python train.py --num_key_value_heads=7 --intermediate_size=576 --norm="layernorm" --optimizer="muon" --max_seq_len=256 --dataset="wikipedia_en"
Each number is 500 + 25 x the weight over the matrix's rms, rounded and kept within 0 to 999. Layers, rows and columns count from 0. Numbers have three digits each.

# layer 20 MLP gate, 576x224, rms 0.179, rows 396-477, columns 168-223
441500498528529456514523499508497489501513512536493472537504516483502516549465512523494541515475504512477487444460534469503485494510501495493509506476485487508492501500
476506484505478515483486518486493510458480459486454520529473491463536480526476515516515524498537504477491503500524511498457488526498489526481482509484525470527526501479
454513522493492504462491543525476478508486524463501526485465521513510450466532517517471520501480486491511474446524488518481485477499527471462508493493499474502499454482
514533486443511503441484519493474496508509519522518531539528459502493484510566508486515483540502499491474495450536512519443437476539493505510525545530448478536499470440
500473475521489494492514515491461535507522487472470490549507498484544460510514535483513520498518491517526480507519520485521513498491511495516512504470500512509504492490
442485503495475497514536478458500505502520491463496481486497500501484457505511531502493496507488485486521484484532509531475526478506503472529511498491473491469486480527
467520480481452475516468526513510461509482495463502507491505508504502505462496487536496490499487538523505484520504532502536524477472518514519537503507501482492498527504
516501543478488523484458535552516501492503495537514510473537538513525429506475458468483472501488495475551491524491547532509455501484448494485483518490511515515545471528
491510526508494483516524471476529517543481502510463569534497533481545503499560505536494536546503453426506542524501451454498508488482510480512581506516510478524509522526
482439529441452559491539453526544451514511513538482467471472495516489523508453472479510520488530467472491488524485505536461497492510466480518536478500544472436468491509
465486489472514493506529502505456443497512527492527523458528492480510495495478478507493489499517447501471477569528484497470488465537498503474518448525557560439470451481
490506500505501479513475525497518505499530504520485498495473497495482488495497521486513492509521510499518487527511506508493505510494481499520510506501495527505504518499
475490551519523505502528540436480505494509559492510509503460440474511544459567477534547511488456502502525468481497454512472470511512491520533510511481496527466510531459
515497542446495517514524490519512549530493534447535483457490530472476451512482487521520461486475514496494464548504509506515487516483513490501420476493522473479502441494
509493488480520516476463517452473479524541495523422496503506502497437493520485507536521512503522525550437536478508485483473500495479528485482505514504522519493460536509
509492550498489458525477458496547542543533524506470503499506521502479448519502457529514489522520513567437469477470476562529477477482451527451493488473502562470490478478
500456435500518526490552550530482571544523486448501470518531494466526458549451501498512513493510472495459470467526487547493508496387485488501524466464546577492495525517
502485466513488466510465480477519558499515535498514487474490471524522515530474426513512496523514489536513547514504505497462464439484517489542522522512463480492471479452
479501493507458517491480475514493491490509518475496492542524506488494553513508490461517492482534492501493496524534534497504481509498485501496516510512504488509512499484
535465505514528507508525494499469473484494521493487524508469508513531507527511502599525488508578502508471515520504457534461515458468474548505477486491466521501487487529
489532502495494451592510505482489540506512542473465502513549493454535478493496462459515470465471467542490525522491531517510486466480474471478506512509506426547483503504
505493478484520515475464487504527482522480547514478534524499508440482482451490503527514510486511508522472479511522465519468484556527514515500496470482497506491453457505
461497514502511508465524504471522499508527482488476510542531469503473519486434509521464456510465520533474473507506527512461526485524533521496485501473522495512498507520
513481507486552486528480490473471465487511498496479505511498475525503492506524471511513483480535518523505502479485475537552519503484494493487467498507485494519504471518
475495479508510497510513490459499458447513500511473499497543487474502484501498539501483487523488501514469541499444512533514511472499465459499506528540473467480507510478
458457481562512498468534496555481490508505472473534490568530487497506574503479461519548542531524477492475525493513503485520466535489486522520540477515490518499515435445
505495538526509498493511517487523478496511512492490510471511464532501501479495474473516507506545524506508478476510519513505507500502478517492482504493521535489502492484
477515487416501517547451513578523528473527504470540531504440516528497492511507469524487515499539517512488460549484535544550495466483487456524531498475545460523479491524
492506513488497506491497505504500494499479501504482507504506499493490504510510507501480501491504511507503511498498494490519495504499536499501489501479499462482506511509
468524511513476487506500530484495512505500496467515477518491477506466471515500499514491517503492453495469515475487498463556506484493507479467522513525536486478512501515
534504504479505481522536498479498542533514484449518499511522469502509489515478507479511500531498528507499534500524524543539485501495525484471497538487488493498477533476
494498500502505506525510482505510484495507501487514506497510488522524498483498493497511499483487524513519493514484498455481532497497520532534504501521486500489460510515
464473522514496512505505507496482518503472547469493461511489443480512483510491481497527469513473455480510470517479470521501459464508515512493475483493563498578488490490
481529521501470544489484490477477522499525496463480441517463513496542497480508496529503478502525504455501464523492524462487464487520476476512482510505524457545508505461
508530502453554462471489478499429534536505502513545496506484441507448527475519488511519491481484456501482572496520488473483486528463451556532523491524463480509532525517
515510510437526490495499491502504479523464495517527520494464507491507542527502480539510509469446524454461509524532508489479469518485489531517489512438549490488504497524
499464540467490497501481523520524529506527512493494501543520490505524470533509527499490470490502485487506538479516521506502489483524494487521521507484496516531528525490
505529472492471487523513521504525514476476513495461495477476491511495503473515487526497476518495478495478482474494468508505473507497496474467501523499526469518511499490
465516505533497486482533493537496449480472523485505490530474547517480499428507500517514504491488495460510482527491501464506464504507471486480473500505518483499470488449
523524528506513530533483510476483498511471505501542474455503526472514559476491466522463471519479491458547541469518486488466499537487472490486487526502501507464484512444
500517481514495518510486471514526490506539516474467510499492465514495504558511472496495518496482439480492502477476543492484498509510450465505533478479494476500487513486
497475543505514472502478533514564491521506468513497525482500510499556516479527505516534497500495493489507488535518516459527511518491475517457477476504489481519487515487
477456520510464454471491478450483523504533512477453501488512488498525539476498505483505508507518487515468476498511497502494521500515450527517613497485539505531477456486
481533527495490499494493513535528489493474488524510473523501531472478484497507487478498498512527492522489484481509520493535494478513495503531512517504522504499496489506
514522515480467479469524464510487490487529493479500523520510478491509488497512496476509469493459535510477542518507547516488542461460517505503489510498474532486481526495
466491520566465489463498508482487515496463465548472451516440530513464461519465475496500486539510512478558475488522510542493525441480488455544527496520487493513499521455
511457527515518541524475493441533504536490456480524525450508493489494528528531450467457508528518518559481451585505501479518512462493504489537521477524516499524471506499
503464479438511480512484484524534506528500491491517462472514502532493453457497507505546501535518495496494486492477478541544506501473493460491453504490490450502464559506
490467515498514520487527496515477510498496531509479485485518538537515479498516476547475504512516495489531514515496486498523439505482468467482509493499531468492499480505
523498503537500477480502504491521515473495519490512452501532527498542486480513407502498499486488480452479500547496534441487495512462460560497512453504480510459465499498
515478462530477522539499486491510493539545534452476499475512524495540505479516492533484523470492517533517444502502458539463475528483490505503498497509497573555501506485
433475548512514496497491496516496457500486512503467516500481526501555483470547486468507478484478490485515483469519466443521461523505508488483526477524475556502477486483
516482507472504504484471466477495450508457530484509502532547511495542505513513513496481497536499510531506506530500444497517545472508486470534483515487504467478545507440
549465546488538480491573502547539526505509562517470505488505477482446483497517488478476533493497518466484485529523500530535500476471486511547472550496472513520501536565
474454505518477518477473512486491518498455495518489488496477495519478469518450469484483494496494520503578527488480467469552507496474487520514458504528449471553487475504
522499483506561521506499462500511470502518455478499494535506454494526420463464475485492517506539463489529496491470469544494531552537526523504517474454516430499444533522
494476513496481500511532543525500509502528497499480568524509470499467490498462535519497471467562499499515550481517491524497480488493480487483486519497472458508526518488
437505527514481550484439496492557472500484514521497452470508498486523496490457514516521532461508492485472461555472505463493472518550462444534496495417511528475450449501
486481499527467502513516477512484502517481528502528500507475533529510509488515499512526493508525484548525468529545499468473539492524529495553479516490533506523483543512
434486493506478503476543508517454491488492502511481466463510496515489529506509480532494490545469545507492554530478490502496489521480501514564491463524479433500520520521
498521491533560509482499464506538526497525512491519468519505464454490505476509506534517475547511471470475524487494531493473527492559514444498471479501486473512489467484
459494526507500472485498536512506468452525482484510517479508509534520480544478483487516488520530510460466498520486512505492481490519512449501519516480495519490533498484
536477503485481507524461534470491503491481478488487541519492526515474495505531496466492516499474489515506473533484509494445454486483492521483530473524505505503473537531
496495539540440573495487532519505491490499485489506480503499447521479482490472483524480523478537510467469510475536510498526530550525485551476502473516566504436502511493
490501485481482492487539504498544537534475542460512576518477474541484531481486543514471479465478527463504497524511481527498508493539455505485460488523522469536514506546
448474494491463494508508520464511464476454470473532493549473517439501527500541525493442555519460530504500504483489491482504452492517499468448458531536529499492510520472
457509503473529502454529493525500505475534468524478510446511507494521480512517482511516510517505541505522470498516526486458506502483509491510507527509525499573473465528
482492536494512500537527491555505491494473538512512514494502494491491450505495516489481482505531483507526516529444545476510480479499488481511497514466498497498481521443
507513496517496466503513496530485491490503516497526463502489486475500491511480508518526488513497476521487507525496482500485520525504493500516497534511483467499500510511
509524508509508509533494483513482433485494556451502451499500519487512511481533478499473496510497537484476500522500493491480511493511481502488473548497537494458498509487
507602495473479530486514486511511510504470458442505505519449512522531502494532437517489490522505512551514533527536500535566519477477521498495460499503498533522540482491
509501501530515525478518477506499463491492499490541475469535479498529485505471454496477502511523482492469480470498499503498482503498516475462513497527480527509535519532
499481487531504515528506495480514466542450496525516505558469506507523473503508488512535542536505510479499491469485501465487486494490488472513518494491515475504468523509
442498497515507542480481506488485514491501488521447523516541575473473542522490524472536503477472532465457505440520541516499501486474508495512517470512508474519482481475
500471496475537517465516520524536522535525535494517434472499477519511553498492491521487517500518452476517541506488460512545499500521498490469470449542459516484540533496
509486508514467515437497565445520472515523487507531550474504523488458487553443528512538442492505478470488542482504498469494454514467503489478524546532493506489441473482
431485462506457521504493567469513489494499418498496520489471535469488459474453461534511544520527474499508548531525482544478496542488489511519474447529503513489503533472
541516529535508511452556501475475521512500480517497467476483437562524496539457510518522462547507492471519520453487497493485492520498485477511496501486496476548549498507
484473534514508495563456523494455480512569536495518468533487489483501442500499508495502494530432494484532484529486490529481481451532456489527484483507540464499509486481
512493497468534485495502499506493492473441508533501518491493497495509479484532448476490564501552519498489466470494509532510497475546484491511454455511456523512504507484
497510493493498478511477511533490530569509524487476485512502486489528566446464501483525530515505527487507501485520528525488441514479503462484523492494532493507483479456
483507518454499464483481519548483505506471517536471481473470480513516424528503528474507507488503522472513503544516495493529437482491502492436501536484524481483514500496
# layer 20 MLP up, 576x224, rms 0.176, rows 396-476, columns 168-223
479553485493473461481514474467519514497478503473513507512504425482500452541450505516485483505482529529474511473475511514549508495493453469514555503501496473521504519522
461485480527494512516521473503494481526518525557505547498499456462515496472541499544511527473493500520514501498499467459467506556523492474480502478515528475464501526527
494531484492479498518514514504522490505448503501483495486479515529492532525536491479484492530511506477502473521447498471533483493478503485518509489505471529499515491484
512497461505488504546482486529495535555517478509544537472557481451495464476530543463565495466459485459459447499537523499531580508569501517520488501489533528484494517538
486505495539495499517523491485483540471481467478482507520510535482539477471482473472518536496480483455498482474478518515504509509491503485483533487497494471502499487463
489473502491498506537536498483488518491513509488487482488475501544522493497504499504499507518516483495506489482516511513491505495505483476495524509480478478493522471492
504508544511539524487514495513447513425504481527523473474458482563549538563524453504459471491517527528505518482459494433525454486490483505478495465545536490523482448525
533493519525420487421453513491559436480506468503522467491519546511488536541473509476503541507523528516487536521522504463501480533475486482494489494520515520481511474489
492518449445508507500516501458481549476535450500513513487459479520459482537451541492460499483530540539466534558497520499468506470531491529459454532537476565483462494475
487504510468453537506515494470552498526493498465521519483496516505456479524472491490471527518530484541482506457569475519481471504498506459475582489503450490486500519550
509490508445465519499491479482528491546486510490442492454486520522503485529493484456470496549522531481455468497506519479513524479510471502524494427473536499483497503506
490508502447494510507522488496503517488489501510513499474512508499505487490501492512524505481505485487486483513500501490520523503485494493464492496496486512488476498491
490491478513502508506491469534486491551502503564479515531501516488502466491471483487475494520544475521509489503504509537472501504511510438481483487472516481512490478507
563494405528525507431519518483465485486499495522466551471533517537483516484500451485493482486488529491543480556520518506519520504530503491465519536502507501510475564500
517523463535505483466502485517507503512515504532465482516553496482479504523498527511482536510491487576478499501502485511520494492466511509521519486516506529513497498489
514508460492492454537517471498484527565533491527483520487494467520449533528454530495491502483486498479495529490482523525536490492489495522533476493489487502499475528445
520509527475495420545490495483470482484497522482512507505481492488507521468482570517487487528471550516498497517472522576466526538539524512471519530529485469477519524493
473485525543507480492487506476487504487509510516533534488510475511513579464459507527484480449469457543481514512542495474475526487469499470508554475519500543491511515453
474480536450522496510532494505465497503488516498504511540513494505467522500559461498506491528526542532492516512537497552480473524500496499482531467498538501482495454498
507496480545531507488492539485512524496444516523457476536481535479524505507484518509494535511467496525478539511494522454524489491516529493471499489502477501505503502546
519512484500499427549512514519501464483474501518500507484480508532491515498488465471519499487521496518511549510441513528451512526543482488503509458512507500487457555495
503505495512459490479532551472472499500509534507504550480535502558434505495533464440495465495521477515478553481488532523478534436512466483467535516520509512529520542504
544524496474530480477492537501477518476517478496512474455508549561519498501499524497497509514527498475486515508492508513532455479499452529474527494513504523473509520498
480486505480455482496479520518536535491488502506502520486545501491515477506497517501492473490488495502489477487475511503520504494522483515539489518513467442549515530504
495478517506478535502501454483530500483488508481531462511515500476508503532478546505496474489491495493509530516503535522430524534517443453523467493521482500470525509501
484531492489514559519497500485507491462513503518537478458517487479496493505501532508512486505479474514536546506480517502482456501469506541429493481507456499513465553516
499500513540498502489504511487486494525477492491482477478552469542497519508486515506494539521547524492485499502506506527468524512497520504501507451492506527472487500492
531488501533478526500495519501513489551507521433535536494516498499531497491536540523532458516528485504510464501521441525486484526520505504521480503546507529512499495459
495496502496507529493520525520499496500495484508511508490510492500525492492483495511492511508499502498517491505490505502485498495506494496496508501518518520513495476465
530470498506525469516496512429500521513491504501519480482479493509437482505522519518503484540486456516502539460480499507498486493500469504511480460540487530537472474477
517480488475486510501498535522474533532500480517548462535525492481477511479485444520532499474485502534496551491498480509457504459497475515502515464527501518505483485481
523506473495500494517500512514501514491506506505481507516517478505510504494488519489497503498506505491514503517478480495478509491504491488500465492498504518506492499477
534606489505510524466542477488536508519491498502494481483531505484509545509539527504478483514506487533473508522507503493526508520498515500489481535466437531496533513513
514470504505539522471503465523491522473526479473484511502476501498540490493523508500538502540494494561518478521493475532489476486498500495540497532512513461499488503485
495474515468522560532527474494463521494493468522479497544530503425450481517490497488495525558545456499497546508486491447493447490494514464481490532499497514490488520523
520507493458466551514494493483490490492545473505501522539506493518479490499478498482504507486505489486518537508534502536501537474491501569542535484491472443487497509480
476515461511480492421492503505510499510470501508522498495529511495517532475498520491508500531526512467509508566458525553496461533490494453504480507481519464486530492499
476540500496519498501510447496474502517483499482498506540483492490462498498460489512507504509489477494544497469518452499506440507486493454464501536516505497497498484499
522498520515517524484488473487521478497519537504513507513507516505495525441509529526498506516516480479477447513497541535519565501495478507515473490557461509497490484518
495422457453522478469488468482481521496484485440511506442484503487519481466503490498525510533511543515507574530514493484491490520503494524496529479476511479493519467457
491509503510524505501520529492482475499504543530508478524511505487520508479484510483514479522453563509512544492527491508528506515488503505483460504504528478503523490502
493495502505489489520492452545475499535513499490502486523535521525473535493507506499517503529518517497516491501506516484477478532510506529516475510492473499512479520509
515478472551513513482471511506487499536482438511508444534503478472501492490508545496465515555506483528448518500545473555525531548518471508512530513494497503524508464542
515508516491471507498486500516527503499489486507510486515508501478490499485507511483493507522519496496497506504496498487517503505521498512500512520513520494503496502529
485514470480519469531525488527508459509512538465508493519483501473512511506495503484500467475507485506475473501507525487521518439521481502510495510522484486485489529482
485453489482531563466565518542483464478418505526522563484521548525493504514537515532514517482477558483488506498515490502521490523537501492468490532489486469474515485553
543497498479478476523525514505489494507518494539453552497484497503501488540525515518466533459509525494496477477491533513517463489534524506485467525518482484502540528528
535544504499492479527531478515486498460501488551460504514506489521556497497530486556511505541487497401402531497520465508480492497468510536498501525506471481531544489490
489497462494498482539518470505471556470492513516519493536498552501500486497476440510520485500517505514487526520524494492512511495486493513493479450511492481499501561513
517538463515488482477544514467491482472488459500438479457564505497535496448493453478501560536494420533498497531503481499550507513498468503479543483488461449514462436538
478466538490491497469503465457518494485455453519492509506505483523520481504494543459535538493541492510458519473532504499525492427515538467490487533527515409464493512511
524509495459521529465470507527484518529544492499496489507512449516470537506437487533500505478495482542473494557508518495486535488501471516517480501498524470518508513516
527495475488491483436559529493433507510502501516508498558485517471513467456463551505515472555452489531505537491529494468493516486493516474515506577451465495487497498527
491461557511484497440566516520498542526497511538501474471513479491548520479528480490536483529479463439475459529510486508516560500555503502515457515517432563497515532514
485510526534528532509518488500498545486479488521494459516533538472479540480521515506508497506450503467520527479501530507456513493544509472520487507475570519495487506513
436507540469491487525463539482453493458483475549504488526512518468551506532469529468493532479531558484460508468490516520473493541504502513456532497492502499430529504503
512507450490516498530481487496496491520453502483448482527484501505508510498527482502477552549471508505484493505484507443563505484470512506514473562495479518481502476507
550504539519510523504528537535500533532516483534487506516494426495487470452518500483479534551495543433491453529477481503481495546449498446522482525464501494492486458522
483511492525458498485521511508494437500478519472502503487498515503496537521475506514580504464536503537456463471577497511472542503536509490522488455528491448476524541502
493482460526516532461540477527517497494525488523437498542523473526443492488507511472478522550475499502466483486467461502486448511482523503481501505537476496502529533524
535506519514552477492460492472492509490530481497499484537495485464525489520492518495533538488508477482478566471489499482489515465544539500496479473510474510536490461459
476458496486494501500509456521471523515551452497472545531484481534508495499481472474496485492483514488536497518499478456505502468482507470502521475481514513516503475508
501483509453486517488487485490473526514526479504488466555530517511499525521482500489492525493494491470471503494492504517474513515509528533467471493515499530542481503502
496471554505525470516479492496492543489507487417536534526502485481498506464477493552488542502486518486528505495507498537537510560512490521486485538479446507519505489526
515529476523504531532520509430500464495513479489500565482488508550494476463481474491517508459504512479529514488525502486480500519525511530506491526528486498524448548502
494485524506494501473488503530510478531437491539495532551511535494492474484477446452538463519503546526537500504473493508497550486507539495535484514538466514496452482456
461496492495494510462505484522493543506524489498498494467534489483518513516505483406516507485486508544503453475530491455497509539544544499491507522527481510522483525494
499502514501481546523483499511495504485510505489507514525506477507426490563529447476491461497497503515466492525457473502538500488441485506548498485489505526499489531476
507492512491513494499497510481511501512493510482476503485512479480471500492503535522500470506488502493536500506516477496504502482505520501495479506506505502501505497469
486528484510522528510495481526494438465522482488532499527464510499554507523491531466475511471482502479551539508529488496478530481573483535486485509503508502478504487470
501505477517467515518517502505513499483473472442527496496467509493459514511509463472472434477447507518509506513561482512476493448443515478492513533492489507467512536486
516517480516524512474490489518496460515508508482511471536490503502529497496494454492473503490495480485508500467472495471501479492546500464501483504498512502494532516496
481431451505475503549544524513430451524516491566522517506512517491517442508530536474523534546557506500493499454505488461503470527465420475490513485488543494508479523534
545512488536461485517516505463464480455520484474478482509525494514462522515493490475503516484472507529555477475530487480554549542518469526507509491539482474507516533451
560455498534499464431542496556546478500537522457481517522470467494508518480492537504517535512506494443518516492478521527521508535489471457497499496544473500486471511505
540510473484487463505471500475537518548496497505515499520525498447501495488509508499525466481518481470524490493509515501517484536528520487479528534494499524485439488482
500466496526510471481538475488515497525472443466517495517491496501474496475544473557473505500481455493500483508541498497499532505541478520554491521547532527497522480496
551534533550495499457507488472500529525508487520508502527487493457476490539468436483486468505492557510515527478518543496475450500486481465519560521514483509497519518502
467467535536553485504515521496496507505507464459514481436486512452517501504510541445499523513493503438487468483486521511527436523481484540508495511509511472528497462445
485500511496480501491484463485536533544522518488479503485516480473489484516468547508549511531506512466490541508484491514499516513480507508506521487481501499486521514537
508489501549544485506511484503494548496510509516481516511523536506495504445524490472468488470482503490558470496513465478495473484488490544465493476492455538503482508527
# layer 20 MLP down (transposed), 576x224, rms 0.176, rows 396-476, columns 168-223
486490521473478535486484506507524486481536477492511486501557552492536520500511497510496511471457470517510468519526542443475502527483507506482534489468450505541527520508
495500523485487489481502518491503521483477505474475493511464505495509512524513492512495508501518502518500538477524519487504491523492504497508474503490496479493529508457
527498473490551500472488486455512460520492508534474505497496461488515518522470517463482495500462493490481511509482566505524487504479460481494474524486488471521477533506
540532501525511483505439539543441529534517469494479509477546504497475513545510469531487527527518483492503454431519470514513501500458500506503497502476461507493499493499
492489494516500497497479505523505457522494519489493475521480512512485525481479503501494491472481499501491504506444530478455470520486522494467492555478484504515523508511
478438517509507463518518504479505487507510510497478482531496504518501505516538518499474476500513483500509485505493518512474518519489503470502471489472416498525525505518
514441479528491473460521543454510524488492521508473525499473513454492495483536531512495518497498478504512465466513506525500509500531476518495458507480525498549491547467
467492483463485552506518491513484538503476499472502507497498489498553493523482541486479446471505479509505472518489508493473500535496526525520456475504497473496526495512
487501470498475496505512487525531468517513476512479462488529523488481503456497507491468556502468536511495509509458542475448464512491486508483521463500532528509490519493
511558471527530456513465522467494542486484507488464528510480543505505471527496526549491510500487504526488532515515533470508525517500485542461449549462486494494499480514
528491474508525480496460531545498512486525484496453525533452461491495529508481447537497492502547517467514458531454528537508476504477546503530540486526543493558535519524
502508496490493488512489497494517517508526502529500489510484488505491513505499510501508513503493479483502497491481505481506502496510513503486497498486479519523497511486
493496464497472494493463501486587512455513476541509481508418478508504512464505458481475470491486513536506477495477431477543495505532486499470489451505512530519526481475
534505529492519529431483470490493494450512477502480493473488530545458487547510497499507501470474560528518489489475460426489451452504450485506542510509474484488497489507
492514483529480465475481498511470488523481497496503486529509496509508517517494505526520464520489462540491522515530542518502505511511495502459521500499520484528463539489
509525490430505490543509446486534534467544488508526490506477523426513485510508499498550473496496528503470524513463480478460517466517518528486506528544541481490449496532
466529452475525464531520500449540518522472483475485524532482465471481530478497507455472501506482547520500521473460512536534483471512464525484523481467534508531479472524
520512507493506524504509505498502482507498521519485476504513525524473500501489468488485523514515446478511543515511537537527475498522493495492529466463552482514505495506
480507509480489499519480512500526491467483494510470482517493539498546462556471519541503515499515484485474469507479486484520493490541515474526492501522474515488464546478
506475527526499434449476501475518525472457499492515508462522516507480501491512482460477513530504487454526452504480499516503496478518495519522491474538506483458531516526
464513510509521478515497482485521484468492504494501505478521513520463464502487518497474439507531496531511496523527524514505493452524448524529469520496479514500510478521
501503475526476501491479498519451507529496442495463477476490518499519537491472487503499519505485488558501468483519515517469503585517542493540546486506486464430520497484
516513515520467465509490484505510486474513505507509519511454513473468465522487525549506522442433538495510501444521509445458459483487501477503468506489495465487520487503
458517464463517502471533501482491484463492475517485491474523535507533519507497477520487537451513490468463485515508500493502459485504496520514499481485520545503504479491
483568553484458438498543515480490509470482493522573530453481497548465536528475504476496461520504529479468556503515480551549517489478486516544507491554477456525482485504
489511504465482526534497508494464496550486503499496501503483524527492467520453536523453504513501470498513485527465465516508488472527517535490481506509530486481532524541
512519533546469479498503495509510486549512495459474507433537487536520489487473502505510487497490500519501481507494510521489476470498502509499490455544472486525524502481
491492504504517492511472511545480460495526497499491503500529515491508477454499505486471479521460478486506492482471491475486475494530565502513497492482506483540485516487
503489500502487523509495506506504501533492500497480497506500516490513496504497506492503507497488514512505491486513503480495536490506480512499502524501524472500515471465
448469506473491510465482495513484505462529473489512497497527510505475515557497490527472491474478503470491457514511481489515488540523483488513488547516556469471520508494
484498490474494517528507489499499534427513493512481508488496523498481530513499536471471491502516502469511495493455471476529508482519479468494515441468482523541484465508
496492519511502508506519482513516522509485513491498474480504483516519521494537500489502480483492483506494498519503511520475480514488489511490506506503513486507498487504
476509484490535442469466510511474512511454518491510471512504523492472482494532502511521481537480503508526490493490493491542519530524511511504515538527446496537466506483
516507490543494502534480516487528519465517508543515479533451506500467500467513479504440520470518523504534509515487505466522518515506501488443451484506526535507533519463
548528530506493478454484513473491529542531502517527490490493484520553515487509486474495476491449541500481451511492476544522509492516488503534537511480546498500512504506
489521504515493463456517463517516486470497483504498483480507512496512520503509513535490522464486496504481519519545520492538494505538521508488504485507485520506488520450
467482496528506502454509494545461512468497462492488525534484519502553528488496486453479530498526457508562520530538512505502519542496500496507516478502518462501506500501
514515507495490516500543495507478483479490524426455473491489485486512508490478492516502482516513475509509471519501501555498512513471506499491524469487491505486490505517
509532539459534498494515496541534524465456514522504467532492499530504510527502476488530523475528510515502494500495496480491477516462476492496521481531518512519513520492
485514500515525467497469530518549458465479445510496526522476440496483489483495497520512468491483495525540476492510523490517565531506487479530540503503497511507480499485
473497485480538494503488495529528500475487498502490486551479438498520552510489488518465496497500481508495505466489510476498503493471499477507497504497533478520543503484
514466505495512496476489484506473500494501499503470500505495504518545488483511483520479504490454524524487471516514522530510492475500484475493515505498490461452532483507
477528501495464520532482472562522547486486518482526467489442563480521473516482484471466486569545464512465499502484490483471461468515523514486460487522521480522434476523
495486469499492474481489487484511521484461489469473530486516493526524494482505480490498517501493495485494533523509494488500473517499501499505499508517510507512528504517
483469494500507510532498534461475523522480495524458512537503492548481487497525475497519494490526485493482484542490473487510475524495471541521516491475511540516470533545
566485504466506535461489495463485485520504494542488580511474510525535524501552495503509557467514468469477480525524488514487504470524484518479508486467476521473462505554
516483489553506503464542485444494499532503471547462490522535544497500524566509490458502489512497527491541499509519522428495497519453513493526529507511490476475471525477
540471525482526523459468524511496517500504518527459495519506470537470480516501531459499505483493497544525513475510450482489498503501464497494441524515524513484536496535
506496469472531534473502496520513515503486491482463473470494544495471492518485529522505469474480525458473490519470484484534502503519447518507497526495510493514527518479
485501523524490523463512494484519505499501511488537524526501506486519470520507502509490494483493488498487514531491500492517498516496503501497525543510511489474533496496
481484478505524508488471507532522453501529543467545460473513530485500496463482519525528511529493533501509509472487500507492499505486518514505443527496500435550483514483
483481525553492507498481522508512464504499480466481505507535507526486513524505511522478492502473483484538476489520522485459506528510491490482500470509509492528551552502
503486476482498509480463478533461521471464520483476514471499513509556524552514538515473532514505516531581547507484513516510558534497481466466461506537483499489528513461
518421465466548558499519452461506486537497506513535476476484484614504506505517549523489488508511514526494513494538536484514474514495530499451502606510528503462535459539
548516475545496497479516511505488503486521499492525508520441454522488485518527527470494479496536485499499488509531486481454525530515489506503508499475501489506510483505
517469447531491494487529506464487496488460521514485506527509490463511555510483506528462516484524514513511444527485556556490512556508474488491499488489531542525519502517
541529483517505496499510485485486521450535510522522473522489512509524477492515510467509515505473500516491481493486479524468523497482464500513524497511501557503483494487
535491475481496514540492490531519542515483495536496466523546560573538505504500464563548489449475473537501420531520470465519497515487496497458491546527509469502459489509
437433491514508494515485495505521531556526522482516526483520462502524442483484501505489464514493523495488503528528493517489478483492508473497458542525537486492490546508
516516459502505509519504458530497498417500505518528500491491483529548530492483507508465546526525496461462522494488508531491508503504511501511474457485503575480478457511
495464499439465478475530512504510471434490548494487508463526496510493515494508532499458538541500515483520507494533479502563460510498495505472518499537511509526526529526
466483534473517519505504540477514509512490490489492480463500491507496495507498510514493508487526486501437510487480482513502501525506515498498487541522511502490513511511
517496497521485548520503523480476470485513530492482486496511540510518504492509485470514479513478498506498486469504512518473535475514503507492511513522486493515526454480
503475511486467551529555539490498537480452487487492515500480497487475493504485469480524470453527509446526463498507527462459485476475502518500457483556511507474468556507
479498493495465499462489513508519491516515529523523506510496505527466482497500484490483480531503499486480499490519512479477524511478508497508496497519517514525518491574
504512530526508527534498524535466464515495503470470532465520518468491543524504465451488531495515513483466478545421502497528501494508463490472505536527516503476493468511
519494490526486518467480512532518534513476431496497529495482472490470472538519506500514537476539503521504483525482494514518529461516532518483526478501521464493502488495
482497480494489504465492557494466523467504520524535458487504529503487521469504505516476536486565532581501525475519448483477484482490474514516533512529500486565513477524
513524499492507502500480495501486503520513508533509485531502516495515517495505477456477493490497510518512506502487484488493460478485485535471504502494474522501470499516
454526464507540513512526525530477510475489511494478488508483515524512493530597511522478463501523494513454489502521481506480474471509498511504501462497539464484511491528
482466533528508512508506498500547499539467552507476451471517512587520512509520543535477508512497483455534517505473552475478489519517479481516493545475501471545504480522
467494503510511501526476499502477512491480500521488493512471492524460525524485536520499498518498523529520530527484492476513501496502485519523499501484538518497570487445
516542524457519477499460483523519492467578501460476474450552490489479524510499513499477458464463494494509526494500467541529534484513531503488510499475508530483513498499
493495510478468504496489448463475516490562501481534505534472445498458487524525501503491524482501508500535508518530539503503504482559479495506468447481529520535511482514
504504499495524485462504502520507477500451538501565449471433440470492524517480475530462499488545458515460501461519533504495494472503521517498491494510487496529493490529
545482446481507504501473494467490526519524476439452487496479478466565481478476484557466499471485539500473523525531532493522510536518464479504527529548487530527538486532
489498528488509506493543516431465498512470215500527488505498522458483500480561506539518488472487471498514518514506538502507557527469520517497543500490491504469436489532
489504523491485504527494499534505500468512507542536490501506477470523488510497498495510507487532510506488449537494501500496527509511494533502506467525499489497510505509
498499550447484495517518545479537491529513536486493500524481507503491512514519486503494505469533473562499507490482491470537491471505505492499548497488493464524507503465
477509491494483484506516552511498455468451497497527486524500512518538455478524464498486517496505481541465465525506489528566503466505473488461506505529526467459527541496
492490483498507538488502513515461536455531505508511525460476523487482501503471476493548536514482499493548522489509475510489490462535511515496481527464492520496475509549